From a checkpoint of a small transformer trained on Wikipedia: a variant of Muon for these matrices.
Each number is 500 + 40 x the weight over its row's rms, rounded and kept within 0 to 999. Layers, rows and columns count from 0. Numbers have three digits each. The size before them is the row's rms in percent of the matrix's.

# layer 4 attention query, 512x512, rms 0.0562, rows 254-255, columns 384-447
112:562511474432580557579513461476518558476483503511533529461515504539533546473402557542512508491470532522469437587480447489501521512527590477509523404492512510518551520534545485536525466510520516
116:515442442464525442565510484535489457531484452552558556475455545523473501519489482517487517460469487552517523506576586512467492543458530500507483556521443443488525511482456611503506558457449460
# layer 4 attention key, 512x512, rms 0.0576, rows 254-255, columns 384-447
108:452486532514446499524482475466549531539578506442545519488573507466437521526484436399469548506503566502518479500546546489451510486457603560492458496502509555522521439504492491497451539463503483
118:481529536572517495499476526488530538611512532525474450475484519587510532474497566506488515508489550510507443515500488488490426457448459513523505505485512484525456491593510497505490536472505528
# layer 4 attention value, 512x512, rms 0.0565, rows 192-239, columns 384-447
101:502441481451427506583554505498474472535520516474559463466456506482457521474465539555444494478531469519534485543461502465517565513503469479486460485499547517464454544497540574553492473534502459
105:538502622465480480486516416499458529557491477511492485445525497504501609434497515497490496448433463455514519425514530454476571490496534539469494463569516519528492492477561460479575526458460530
095:432529537562415517470492469480579550516533548482513476467468544522541538483534534483529501577443538473547471519553457510427475482445504524585452474565507450458516483505493452515498473456448539
092:462488477526506442516518436516474486491578546500423477472524542514486416435507503553505474480542449530485462526530495581444573579440483502530408492467460490572490471512506509465456456475495552
098:403506464528442490485524512513540500557539529451471457578526513560506551408504506497553437505455528495500520485522471477539498451508472559483535499480482493464525474426520502484535560478449496
104:523438501543504429497521502586473432523521518465475514450456492450514479494445506466514500516491470516514388532488478551464503512520590462477503559571554530452498502477494543507505502575451499
097:598433545511437517459453382543464468475457501435477505517503420453499458496500462488500595476489546532419512481485469548509445571485489461476515490553474523434468511491444542496503537481503510
106:466535522519557546466464523489473512369439502468396539485564477456477517454394528536381425477496517508538443434541485477490524563535479454467486529557461455489590515583517511522451438515475474
098:503497501377474562512473461531532512521511420477441510576476529450559478523456446477451512492524479545494450431598475492573557512513459511490558540580478446529472523520418550429478540504432416
094:538421480516506503561448508503521566510490431512438590538567565529501413491431417460504468481476456504496482532468507465521401439533414410520512522490556418447479480431512477507461523500517466
099:485566478464521466495532482521492423451508533508533538494528518530500475454547522592537459445495583456499464458505481466527469471512497500529446539446557484508496554467524516529502443496451520
099:502436482606477489483533516431514577471466498466473509485462491488527508515537449515475584547508535531504453462461426498488452508536580486471460458523579486435530457582455503527479477499487511
095:443514483440510531492481602469504505494524483565580512509527440467492506469404567474481489449477480522544486475483477519469450497497526503591508457440477478551490495543470465480547535556543512
097:465535568478595472518511461473522480485483453531470451542529506496481498402522530508542441474562421533467473509539549529513534451511430498412500456457541473478445480469473525522548514533524501
096:470504504479440519530482567430485442482515483490505560558475497512500544589523447484488465560443367483521485452512501571572499552439475498505560511543510546494500527490538519485520533531541463
095:593536571596501557498497509459559490452471464478514516463475514447483440513472498516549517523533538569518496503459462454511455568512494493533552532444475428555421535461544512466478510435535503
096:518482491559427502473474473420485444498488469551533488506416499470540476463415488539369486488510487451455546479473515538540548449483497485536488505510456467484522465470499476515414567513481530
097:579485409493516481552487478424492544448503564498468525476517465513469506436588431499569442477506536534511515588491478494460515513560482512543466520508480527435553532514579467498524461549583536
098:580512513495474576540529518435553509474475477594440528549540515585463507441534481450522488493494500490550618521505476506500398500481453571517504480498500461516500545568554502554527486409547525
099:513498492454479520497500432561477485420493512585515415549505474531502523503406507492470563473502520547489469503484464494468529526575452540499542472482481525528487494427495486445429568406514499
101:516482472590485483515469544494542498543447501549529533451528519535481512535508493504494513533507524456487457497526463489514479463489526500509489453481558544495554487445475458485490473498545490
097:483523471499439448537529554471499467499544496494546518496505525585472503517514498481497494459508504490467470498457499545538519504530523481517531459507523482541413464492514538472496497539462436
099:538482484587487480456403427467574478446466525488447481442505509460476503596509458538423559499474425498541476484522515465521459521510493486435511540493475509455422425456540485519524547505575491
096:515546427501483450512478505522509469406520495424561481496446535459513506575507411574482514525500525466473500539398443552485516472547470495487522555482504562526509541408465478454542516470490484
106:535479528484502497500459482459489445495497584494516428543430430518491528503501416513507511455511514495478548509439437513489481473448524573505560517517485520509481498438466507472554423562495452
105:546486533530518435521512511528409523522523491438536465496548564477432541538532528513523472543546479488488540545433530476574547528619492537472481515540495472476459540542496427480454548464416533
104:513562467510505474482405508558526446508465537415508540562570535453583450508466478417482445482491448518454499496540475541530507511515500472425483478554561473469537509451491557494490567456487422
094:551417555576510473502521456531511558494569554471510448487572492481522532487515485490450520519478495484497457462494475445474413543435502482489469491519443561529407561432463510460512516513459503
097:487424422534518485559498524498550503564481498430462622480492524610489441520502424501469550493494517433454500443571521554522560508544548471521507531513495470504537525565426446545449491559501550
101:507448553505529462524459524499469504510538537525509411463533422538523596478483582530490479453438474563480490462486508527455534467521473528486490487538536446418459481453497459544477537485504538
103:459541487559480458462504492455540519518486474482484556565422471483531508582494509511479569475466447554525543521539448440485563563511443509513471545497507446459517511428446469505481465452392525
092:503489494536449481473508470458484436476526545502515551512522541510496522543471573455556523539465540607492544469521463485501586480568516539434513490584464451441512523453492527527439479536414468
103:525548469553428529564504504506581459463542501481521591506472538478522510491529422541493450476498539484519541513475463516438552435476550505432471563452534537477484504439533518513512503524427505
102:481504481552487534469512551505452485425470529506563518494488513532528506535514571510405502513550485548512526587511474477534591423551528546517511499503525516508543517520462473511507542551450493
101:549489558502529573497545516462526447552519474524451482500485479517540537551528454472480479401498478429515485475501565529465455515418568467517530538606531494517471519437555526434424497492490470
099:515540470507446530551452453490565526526478426524484494517465557478499553491505435565485511461504533514490552443464507563470547467474509486575548608477579508474425480486539558523536545460554560
106:524532482569599566436532485494450465401530469526484543509471492432510426573550567496425537528473492446553542491568539461499518493502541454538532534462544514524457459454481542509497533473459577
102:488466470524476549432494554555495503511523520539478498562457579480474482497480481500488515550484483437526547401513450462529498503577510486526469539485466454474478516515483499536496528466491489
100:543537488514486490582517511412460543503481513489449532501446490445477553440511519503517530552506467476425504500407609487470533516466554475564483515507547508527468485511486467551473501459505485
096:569483538446463496412498564441496507530498480501526448514472518525567477440559467480539485471460505431488509517507528468457542538510502487535566494510525578592497513543550418549538491484564564
099:468465461470456479525474563497488495458506528566525433544508501440511444495452511496440483446499522513483462485517524423460562512475478490573459548468521467479526535512542494560580459536453471
099:516513532477521548477468518466506516546440543510540522485471495521455539534422519465533496438514439541490464469527454443515304518559507484525513511507507459500511556595493464513566475502529520
099:462511527508457476533559490484460490524452516498465582563487495496439515482467566494495448511561493496443459477459476514453537488523553479526534564472502408480440463585484446511420548513508519
097:496480493461568520563471513515507507508498563509452579515530554493513491561487480452492535503532483565460492432502502571480501472507525589533502522485449566471477533502519501511500507451531485
096:506452484417479425500459523561427477504444451561523403500550501485468498455511496533421529422472445539499463451479560555437564527478493474499566514477520447493618533430502506484516446515530511
094:505521509552471471482498470493525496541523506494493481606510456564497535489529446528487541522462494493523509437524572530465468494414506511529492537498479457510459578536480454456481488542515534
097:482472461427412532490465538515520479523474572547432535497574465496525497409484486518543487429554448496531503507466520461430527458455477500435485484445519568550509436452513450557565472477475425
101:446491467511530540563534469590487478501544524500476459528473558475510467500491479519473558516433548576534518564517487454532515465505468509523566532544446491528498516571503516516483433448486401
# layer 4 attention output (transposed), 512x512, rms 0.0532, rows 192-239, columns 384-447
094:501412399519550565427478475508468470528521480547468525538526582498503466526511477480481537485469604536469548440492504472528459541515496538516521542505412593573560415443445527517463508471593520
099:478440504428527524482476550448471471467594506613517488469509443507528539520548556544555505455454508483522528521512479472488501459438505538501488422406501487523510514425475435518574505563507504
092:529484533510483442498418532557505482451488492520427477501489634502464526469541448543531490448486486524486449496464431489458525466475518474552503531470458544529467488493492509527486461501515464
090:496531419503496485503513543441536506454504491529559524488482526463567492476400547519444551436454589546449597521512468493487504439517496480508559561509509537457514482543524479561496564526494489
093:593532546437465523546525511511472452508473508473526539460468501468521446514552539456450434552601499447534482523519477492500594457482497468507456504548467503550440559570486493518485530491503490
096:483452511501530599532501490513495441480456554421549557522506469462490508477511439563522584457427519462444596501513566431469552537552405524461533515510495474535453495450523437475492473506494465
093:448472527547467555487523562422477538483560517428548421518523477569457563494459548503392498459532508511478490408580530445492462520406466520459449492440513467499495470501519500446437514552490543
099:445552429501469547477570477449523474520557464508521551488437535475476445543498425504551445447465526519507500481512544598457481439488511512553462447481532553483445462504478467459480392511465502
090:541465492510483410436507489472503479533466524495571492419539473525456555590496516490536533498530514494409543513572511540623442612490458476478451528422470530522503498545549471555486555525546612
089:461504523495488513482451486534536569486463478467488461484517449468472497473542486448512496494505572488542519453585482527560512463459534561529476497522464536544450532538481500424490433458461472
100:510500482495499561456483460433457474526522423595468530496478505496466497498449502491485505515500538472522502538496501506583512435466492483492517478493622451512512537527462474486522527486488520
097:463540523464499502468441458438532464440492507465517492499581495533473491398528523458542436426536471550576515507507563516446544460426504461465536558472405503522525559487516534529541548517551551
096:481476558536484518544490422500498490530513455531544484500534540470509471504522489485486475478559456451510457459567518529518529486492493573492482492559509473514541482488552515474481449534482463
095:532469348452481543517454523590479574472547485522465566502491501488536518476457480526462489534504587492489555554550448460518493475460588517520497409527518570499535432426539507502488548551520485
097:459456485508485493528530503519534523534509495461480435520508472533482516479552511431608505473501577521532488483529477422412505483483552527459506443422533463485465518464490542498464476467531505
092:421510435475448422482448483541461491518562490533552564473492501509528484459483408491495518448531481471470526489517573491481486543503528496517488453563541496453580470537426468505447488463526484
096:545505541478547453541590461479462475512505461494503523512468486478494480619452485516526478502520516524486471470533502566501530599437483428502417588591470468492371489473516585518570495517475463
092:483539534512445549417519563560537547465519483443486518492532456517558464457473559506429471626553507461521484467472554476512521483464502496567465449427572515494488522538431504500504458515460462
097:471505471547496437443529539536459587500515574547544479495515478413492502475487460497461457604458439564540452522472505476491519473464546493474486489446482600453562428424474524474542526531504503
099:512469490557564457497444492510476456503487486508509574518446510549473453477560524529564518481446497502471536470463464507390547521485562497529506517551441478488532440457506546554536527447539473
099:500491483542486544476434500516508523498477502498545514470469505543391527508528551488462516474455566457518548568459521512473489472478477535522525516496465415543549518532484511443477490481528505
095:536531528393471461498569505499393526513559477447474463569498445489438532474500508580492426524562510505470526583483505498483493629508434549498485484551436543500510502480423478479527526472515509
097:449536538445525475439440616441508540481536612439523488509522453509525510515513446513539472514467535548512532504454449469615547492487472482567482492527483472522488532525455534473577538533500530
093:523473539521451560475473490534461584578485525495460537481532570546493447496495578470449511462499468411473522499530475505502501488468561463490541467585545449517489480536496495536419493506506511
103:477508449527533541556551547507444493484508440538442511515462488496447467549535508544522489495506544470452465509497592440491502503448478546496452538471513395517521557517558518482448538492495464
095:494537530500458555451503477560515431541441496639559506514505518509561460487447412548479451436438525525429403476523431557436548475481500425497468415469520530449506442481442481440549454433561537
100:467457487531485526474545482467562507527537453481505415519503467465458535494486356547518552489547476494487564489530532497493491509500483479489475500519485570480475523535515487542504470506523561
094:509523449513530490429496444453478538541446512563539549494494526394518491587470510528525493458531543421473510493552566447619542512531522500485557500494463577424549519583441484569474471411492434
099:479502508497492472439491471507390472522514574487548485510494500492488532497533600493545396412488500495591489555452539481509504439506482546502499492424539529451429514491561536404542442452476544
101:525509539470492521551441483514553533504510518480476532486501501456531415466525435472480433530445566461520484452509462497579465466484566500513458481455499477598553486501413497474455548548539457
100:485513551532453510538484539510481434440546459471543507540574516476461539459519486482514473471508498473531530513483541481437449514534536464516512537481413532513551504560494469581509537521517529
087:478479493527538486564484452501490515511450411591551496509460465488504488495535414511471541515458455538524510505498486490586451515505473576420530535578479467504489459545493565464536438567533511
097:488526478450484483506535555460533515541490388541480490550512483537524469544479523542474515577517524538512484469491487465534427504508498489495432495616506433525431500489470495490549486501470453
102:487514468472482519427493485561496553506478469413495520500480470522516471554401553473567512623485537476402488535474525462535507548473496485552525453453510571532454513501479518463519465467527524
101:454460491479501464594510511466522570526514494524533496488547447507476484516487523503493535488538460506520522506534481467504479453501483514484488462454460508483551504529515506582523426509515468
096:464504563549484448439509547495472468476539453597492550478475503545493531504490518499510445531474494544523507486514487501594466511473539524450375444530476409560496598465477440512464475499487497
106:572541538538474469564524500495552591476568487504514431487471467508540522460523507471459479501546538525487485524500448528497537484503451497469501459548461543522460501492519538566522540521547467
098:524509490470541507491524444452454457473549498522469502474550554516515450496423562563515521436520535532491540567535544461566482516385515511441487508457584523478450518520503468477523483435453580
102:480587507546460572482529471502476434546513551490511436558472467530468472494569524493514485458491469476471485526498489491452502518483476531520539512514433547495547514516497496460552511542484450
093:475514569504525464574442462508498501460446531464561508487538456464452452575493469478482510519529460569512487506485410531492507469476532461451470492423495464471476480434573530487521492461505484
103:581578429549536533538527533506526502479532459510512486444480520524455468463492486483468544502488508557507561458489488595625515512509446522483566474475468570528539508504453445582481540458543431
092:476525531478523529488524426438428567487497535589544438546491500481517515425503435498483507491480525455405458502487523555442623465460513538520458470496520587406457473500534476410555473499500527
100:541461565528594493483515447497531545573496534473557541521521525510534496504527462482491585437477491444505500533519478527514508517519420524532384478513515493442497449516489489504546492501560521
094:483530503492459410471536476495531484513526593539524518489537448536566505500551498533478498451588431475537511558515547475510471434520437481512509493514475529515436462483437560527399515596459450
097:506418564506449531528586482446453501544497572525545498504494503506488449524480545505483475498519488451452520519460410442460518483526454494583521528481518504488465589460522483591461545530486528
087:477501481475509537513561472539446462441491526526536544493475446426469466489507474448475535453559505481515438450543411489443462495540501561484470546575488573600542491434499511528579461447430462
095:542521499523580465485474525480472463502473507428420456491506557495467495511504595506517465445447574530552513457535514480426586522497500430545451467487531462437464531441508444455560595453518519
095:579520489508569534503531460545492527540455495482426504438489449472436530509489487520493475539471464478479476443487587488540501582515544455531499436581500430477564535483563525514506496511440515